From a checkpoint of a small transformer trained on Wikipedia.
Architecture: LayerNorm before each block, learned positions, biases.
Each number is 128 + 24 x the weight over the matrix's rms, rounded and kept within 0 to 255. Layers, rows and columns count from 0. Numbers have three digits each.

# down: layer 6 MLP down (transposed), 704x256, rms 0.12, rows 359-375, columns 0-127
# gate: layer 6 MLP gate, 704x256, rms 0.126, rows 360-375, columns 0-127
# up: layer 6 MLP up, 704x256, rms 0.122, rows 360-375, columns 0-127
down359:149112079154127098130113154134153099088131094125139181100116126139120147111142166114170144093145096138159151146161138099160102146107158141089136126125168137114126110142146105132116112113157105149140100107154112144141176114118076135140145141089106166123109139073128074139130147127162080116119098130110083093165121134147103134133105160132130127111103131128086142140112136070159112116081
gate360:136159116139154128135082134108129084092146148135145114122138164147099150082120118180136139162117103125141145125182110111111171148149160135158146159095133115132141118166080133118132128139108142157135188134138167097158139117153155157116125099105133127115135144162113111139116145157127180134100084130118121124122151124120154119142140144100141114166140132111121118135088118149122153108086
up360:132131159111133134112122103134156101096129096123132133100135153109150150140122139132091132097114114128128148107141157092123126133147165163096103116088110162145139110117149124123151100101151123102129137114153137131126156113103116111140145157149124099143085127112155137116124117165150118095092099085129122140146126141115136158115110183099169127125123157120114161130107108138135129126103
down360:122118133133090142120094117160124087159130153151138063127094129129111116079115152151126162156162143124131138169099113143161139115122093094188157135148181108118138138142104141112136155135153143143159141143117134108119094117135114111084118107114147123121146129132107133134142128113172110143137127133126126096134148099161148115125132131137096140138118124155112148175158109165122148122102
gate361:111172154134126144145113147145121149146115151116166151173121113172148158122095147091110142134164113116092138176173093100072111157095129117114152150091123155130062120152138103083141130112138118147158164114129123119155088109139145110129141149088149173147118087134148118140114107125138118183099115109122132109129117141119168161140095136091112152139097139127154130140110145160142151147129
up361:155120128122136133117170087136136134128133109130068137088150110090156109103120099125133157156085122148143119105119130142125113125164120133109121109184145083154160125127117104150127152136118119122144122095109136114096129129135125201158106148098132109091160145116111128124157145179125134122140095168142130129144091091113131139084124132172159087122117128126127159133137123175115145094118
down361:101133111139105161159132106173122137166158150126132133118127106121091159108121101098143091113131110120119137128135128107108092150081140101132165148111145118126107120096093135078154110132104086138125173144133157134165103128139108084129144127134133111105094100133139102167168153125130154133116112128183092094151151167114130117117134120121133146108136135145100121119117068096139128137162
gate362:101145144133115106163141141133121117108120191136120091118097134127116139139142126139142177102139127118111139158139102128145102134142109158139139152107151123116119090132122107098089125098129141114115120082135104137122154174101094093122074094114150170092153126175113112144146110142106121146118113080125148126195177149124120101130127151145119134156106106132123137139129130119161150126133
up362:163139135148122120154165105150130166117135078087113088124120124121098140107159118097145146113121148155117130135143120148143143216110118180121117122123115087137116131126152137155118160171132110111131143159073144122102117134128124140082148111126120138128170128141132119126126163105163143159125098164134114141137091132115135146072139109117132114154130118140146131148120143104124109144109
down362:141114156098113139127176153174130111103164155167128158091126128137136149152115129120141137114170103120140118113138166120111147123128150138125146144146135142121123119156124107137148150106170107150124109122168137089117167119107155110145099136124108109181150115147105108103097121163135149139143112132144124112120091132062112114129114146089126105146119133126116094149124126137123148133159
gate363:102142116074102112100105130142102153177112114152174119117113115094092119152168124137126132134169146086153157181157141163145091134133113132152142144113111105149145105152136136157130138110115123108119184131149125162126138140183136134127134147177137143101117124100152121090130165079121127111103139088119117167157188079144156143107149170118142193175142090126127113130137141158111118126095
up363:121127127092119159131107087085134116138155152128087098131135159136139116159141152098118104146165138120115130116119141154141180145110114158138137142099086089089151151170112143125128163116119134153130107084146145110168145074064151095161096069082139130074127140085129102168134105132169126100103140119140137125158152138183154160142131119143114094144130115145074100152149096157153119164140
down363:088101181106171113159166125145087072150170123148134122137115085148108106067137135149125121102155130144113091145106120160121098157114176112118100082134144148106122118142130096108131127140129157088177107082116154130121156150138143145154090133150143147130120106142131137157111121098118103108108124146137115095122130144132129155114111078103110096133139095137095146148145175100116176131094
gate364:159102077149131116096117142163145128143149120126142136101145112108112153132121132112150081097096137151123086124112120163141141164114112130104147093115156152135140126141105114128133089158134123164137137122148046152154119150141149137085157164116151121118113095114128145155152134098118125119104139132110151110103098075162131123161154163108113127136138159126107142095094125127154116144125
up364:130150170130123107105146071150101105124089133108148140095173126128106124144122100144135084142134138141149109128080128140153149141118143154142137108130090160130124101119145127097082135157131083127100115101101130098167137105107076066144117125118100148125101095116116118122136113129159145095177124151096133078135133140133093105143115117094077117091135115144107111163120115129152101160098
down364:114131132123135129107105109186125090111077137160156125130098123147139127137169101139108124103117137080148145133136088137094120141128078115123121141178096142144102103136162104127110144099127151135107154132148108133164160131137162152109129133155135133161162149119140110106143084115166120113099131135085107124124165132134112149093167116165162136141123111153119124140088134141130126098159
gate365:150147118105109151151112160135127135076110098149134133087122163111108129155125136150135108132130129096165096116116163115156147120095134142161163109112137106107124115127110155084136108087149147175134108154129154150144127086154082107061145139103099122107130113086160099139142102128130129131139132163109140110135146077144094120146128130179150100145166114158177163100162148199139116113159
up365:138140163088110110106147131153114155141089157086126120107151100117154165095107144158154150073163124153108127150114153122155146110133120144151116160126167093101080125118178183151120131081123166130133120097090164088121116151125123153149126145091155119126109173089149109146124092136133104104114150130130113124108150122125115161128140150130125097123087135107103132104124114111099114155142
down365:134132095132086141097134157132137104125120119142106148105145095098117162150082116139150131132120158125101121140164138162157074127136113150167101155101123115071112126124074109125139074095134150123136154104117119151093122149143139107093110144129159098113140110151124130192171143133129138129115123094106089127112135097178138125143124108141090157115121144112143129104166160105109112186118
gate366:150097137145121165131131103126109128148150128139126122130184111134126131127124134149130115096106124131123169143163153118112143123121118137111136114111125116126177104127113194098133159132118145125138157104106122141136115107113115126124126106128147112071115143161136095141129119116158147124101119116140112179123095149127118133149099074126122106170146154134101109130129122148113083155138
up366:101105112142134158137115083158135112119134186131113098134140108171124099103124105159078149144136143152128108100135121125121136129120142112087107164144121135206177131136119101159119147112116132111123080119088130109141122131122135145083108137135099142104153094121160135172126092141103108146104137136144142101115134144150084115108139127087143084127132157111112088134095138146105136120103
down366:115085073132144107104130138147149153139098151123126142133102153087133128078167170137126118179173112101152098150117168136124121091141113117141109125148135122095128089135148109125136111113129115128129159139168139131120121141151130143123133121103102133183138149098103127124119159116126089142154159149114123095145145125133127136141118117142141089076158088129137130136174145091170141145144
gate367:127109145121101105131110118148134114114099101179139150121089105122110122166158082096079107142121117150140133131148107114127103160116144134076133115148138127111132106109119112110119138156138181172131115102130136127130131134179109099159156121139110171164115113118131124125130157071125138111139122126134100117118104147138134119128136084121117146137141171148164102159112147145090086132100
up367:122161141117113131122137128131118127139113125132142127100153127094121111114150160092154107141148091106139136136173103131150149138103135121144117127144137086129101138131134132089138100115087093088151119150084075154121122156111115164118145108110158093108187110130142115120155168114119159137128153110094155111141164142109116143139149124137117076145149120133106127105157113104157106146172
down367:114161132082150166104117144157087142115181130166145157145150094146117082104077122134141112168137128174152153117153087134119138121113156101108156092140100098081142116150121098117119163130129159135149079141130109127102143126115138112149116134132126134099110103116117122125129114128111145158093114079124097135114106139103138143122130100115134127119134167102116167092138140138140123125163
gate368:162109135151091139141124067111180136096086139174109113181118101129139142156182164075082091117146144106118090150127130161135134158127112126126110115125161120172111121114138109091055123157127136180121155127117138158131067090168135138145151122141138090171090148120118160086111157115138100134120137137129132132160144152135097077151141152145130123117137179132150165124132154160110095111085
up368:107104143105115135151094139108128070125172090065083118180146123130104114134083129112102143128150143132139116154110137163126100091134119127120129162150135133139126118178149121191150087104150127148123139151118132143135138142113126167100132156116106170185134127129159141104150113124135119141068168148168068109067070097118169140134177137146112118096134136145121096070107139120092180090117
down368:120098127132096122093123119124088101156138124167106113116103080167121139124161092117084144153175100094184170158128106121148095128100135163085173112147139090089148105069120110037146145127151149115136167164116171143111126116117119165128073121143102155151121163145123150081129164094156116145145095116137087107159169161091111165161142115117080110124161110115110171126154120143117086142112
gate369:117134139119121088109108133134177093163100110068159154116110129149132118105148167080109105120123140112093127155072117127136131143128133148158150135125151178101135175126098130128125144164126101127100172142126118176137138130144149104155084165148146133129098112098152148155116100151118107106094162162181165129136128156101134106174092145161143146182164094144178119129157136122133147117154
up369:088133144146107148141141111132106104115156144197140142126149102141115086128140156111168138138140118157119100127082129109114203118137122120133093154145159107095126144157112145098100116108135136123123116109122112131140124141139128134091125163151136169112132169128129147130133157096127111130114113124127146153106142109123131110113149149138099136102120099131108112116120090144125144121170
down369:135118147103107135155126082133120159143138110122114142144109144135149137145124132128161154153160092143161163126148147151123140097092118148089112097118125161130136140147137141118142128139128136117116127134146127097166078148137149132115127136146156103144093114112129136135180148124124089105160155187111137146131124149161114128132156133105115114118101153107152129129159152129137142091142
gate370:164160135121099156126167101130119160157150155166101132117128100099100122210126134112106127123116151100090138144171127084161118101155141133157139066113107148091156148123157144093124153139125106130108151118164122135132072132121086129128140128165165122112120130122166130129125094119159131177137144122138141118078116129094093186134105129105165128164149121120161107105179169116139127174121
up370:103104105113112145141138099095166123145105134185115122141158116154104139171152112172112123117130144111123159146096096125102077124081123173138140135125137174119118175116145157106153184104170099157145119144125121111113120147102202151111157172166136124167125130125131155126089111123098104167137124137140107148130158124122132144140113176089129122119135129092125089142147164121134103114110
down370:113080116133132142101148181132102106134115095081151132138147092105113133084139122121129113091179140115121100107100124122122147140069115087119136131127121136159130131134143119125154129131198148133114165117080120082114171109213141119117117120134090109146154158104128117131151118171149136081139105110089109120160132165109151095123167181141128111124115160113117132099098138115084144122144
gate371:113074125128111148133126087136142121123124165162079109115121105107114095163138125075129169144111159122127161135113100130154109114151187143128123113108092172111146116171142125063100163118123084188135150096121123101141104129135099123142141132101134140110129117122148111135111113135111136165118073132143131120111158151187155138126136122140160087142163145112128184077123186129094163133126
up371:140125138146129103149132111140163097109115134117127165133159122135169119131133141131125135136156141113149126129109145139152128126171122088138077112104126129110209145121097080119134112102135121126112133099094136167096154156134122142122084119165124156081141157136136152126126090153117139080118120100151139178096131147140144113108128144193080109118094156080121129137088070138126138143145
down371:138177104140113128188121163118117094090143118120106117164153133103150111126116160117144111083137130106157148159136156142097136151134156123173155146153081118122123142132137127107127130138158132127130110114144143147090124104120142168101131159140119130110138145182106135134156164100171116125146114100130110140161111155129136113072124116139127100130122074135126097128157126115095101146162
gate372:101136112169130127139164085126107093068136156116114111127124113092136129160098152099123093103139100104102171120136118128144082159132127114101096138161107109068130118117150136089152109099162157164129151181157117150180102112140123094117171154118107124115102102158162170119095126130124106122132128051125086136103126121120156148149149140083184062165142114140158124138139130135128155147100
up372:145171188154123114135111124113105119126126114114173121114131119105160099114121137148132117098116109138157133159128136153142093162135158148147073168136140140128133122117104105122088125112097111078083144127143133139147167101153111136122103128086137137150091129105165114131119104159097094135126123133128137092119142099112136114145177176161118119145139109110098077162101110143109159100161
down372:085139142125137121086164127140115106126174151099129098168152181086148109104144141115128158113083135159129092110121117176103116122133084131117114119154129140135133130121168119093105121110149189106152131150110136120085125150145165140088086143074122100127147161165086140155128117132092135140128123093154153159153145124149114163138108116131129132147135131110112098156114126177128134154140
gate373:125109081135122114149122125120167120165088134156134179135068106181121105117119159100139133144160103127095090150167123134129116160116084106120143122124138097123119084185112201123130136140136124110137126100164165130095105111124159139141134125182147119124131132144102144121142103136144088161157117134142105134113142179141134106100135123158075148143103161160166153141167146076099099139084
up373:109099110118115120123076164119117100159129156144155129135150125170125130170152130158145135110139162085188077149094145102149124064176141139108142091121161132115136120117105085123108173137155122147116125115099098136078140124133093133123074108140131102124122161151129102158131117178082131140141138126149194139151116157087158066144149156122152123141113108122149100130119101159161134119143
down373:108087134079186135065134166106131141144141075120149076116153087103138158190157154113114094113142102141153090148081134168170092136109105150098101130138144140128154105125164131117148137116146151153110175087142096114127151155150131100113095091118145146117092119115122108072098068120143092099152133155138172123118140121128127161156151140081119145131208142147112167104125177090159122140164
gate374:130133141096109125182116130125091132071156152125117144118076141134162115144126125125116081136135112137171150144097141153160148108108116141170138089085145116149081118145114121119112098103158162120093168116090079165126092125103098102107151120131077172124133144174121107108100115126138140139126148147102167123109182126094135159139161138161111164147151121123163118163139147096111133119137
up374:147136132108147124093125099155120141098164140159135121151103101161129130107125151125124083103109117098177147142137151135129129124116112122128134112129135150135103132121175110112115133096143106129091138135128097150152064140147103153111165096131148087116091090097151118125156117148145093165081155128159141132146146117127134131166131106106133124122175166099129106071076149145115123145138
down374:108134111114087147149126105125172107091157108139107106122115127146123136135134124145148108157119125141127111150107103075068145101140125133131075124167155145125119147135154143146134124191115111109140125148112107155163110129129138154179149139140128102144159118146099122106100111119145122080100174131091160100154109106103116159121173133095101084100162118141146092219145129084136103089121
gate375:149094114089109144102110105154138101113136158103090132112139133172136166160120166127118152150075143175107129094117191150112188181117103127107150095131154158090108122125165126107070140133124098144158139086130103082146151135141106128086126143126117116107119065132169124093130139164108148117164127128161132141116146152111134092128118173149138109109109106092144089147104126120130145153120
up375:166136117129120127152175136125138101083185097162129150133112143127105150146134125130105117149062108130137154116118166132124125142132102128097113107100106114136074145107123129136119107171162122099095114107130123129134112142126148104168123110125138085122138125152135129138137121144133137136184079125095120146130149142155136162102109116159105125099082166091135136130088161130165113126112
down375:147103152152132103131121181144128123165109124106119132087109136161106152173117100123124111135114141143113118136147104135108139207162135146147092091129117162128125170156141127093143116094135127130132135121141117128137112180140132151131105188089116085103148139138196144149132149167155134126095144172138128109129135096134118118135140164111165105096161083093080165084122110111146127121089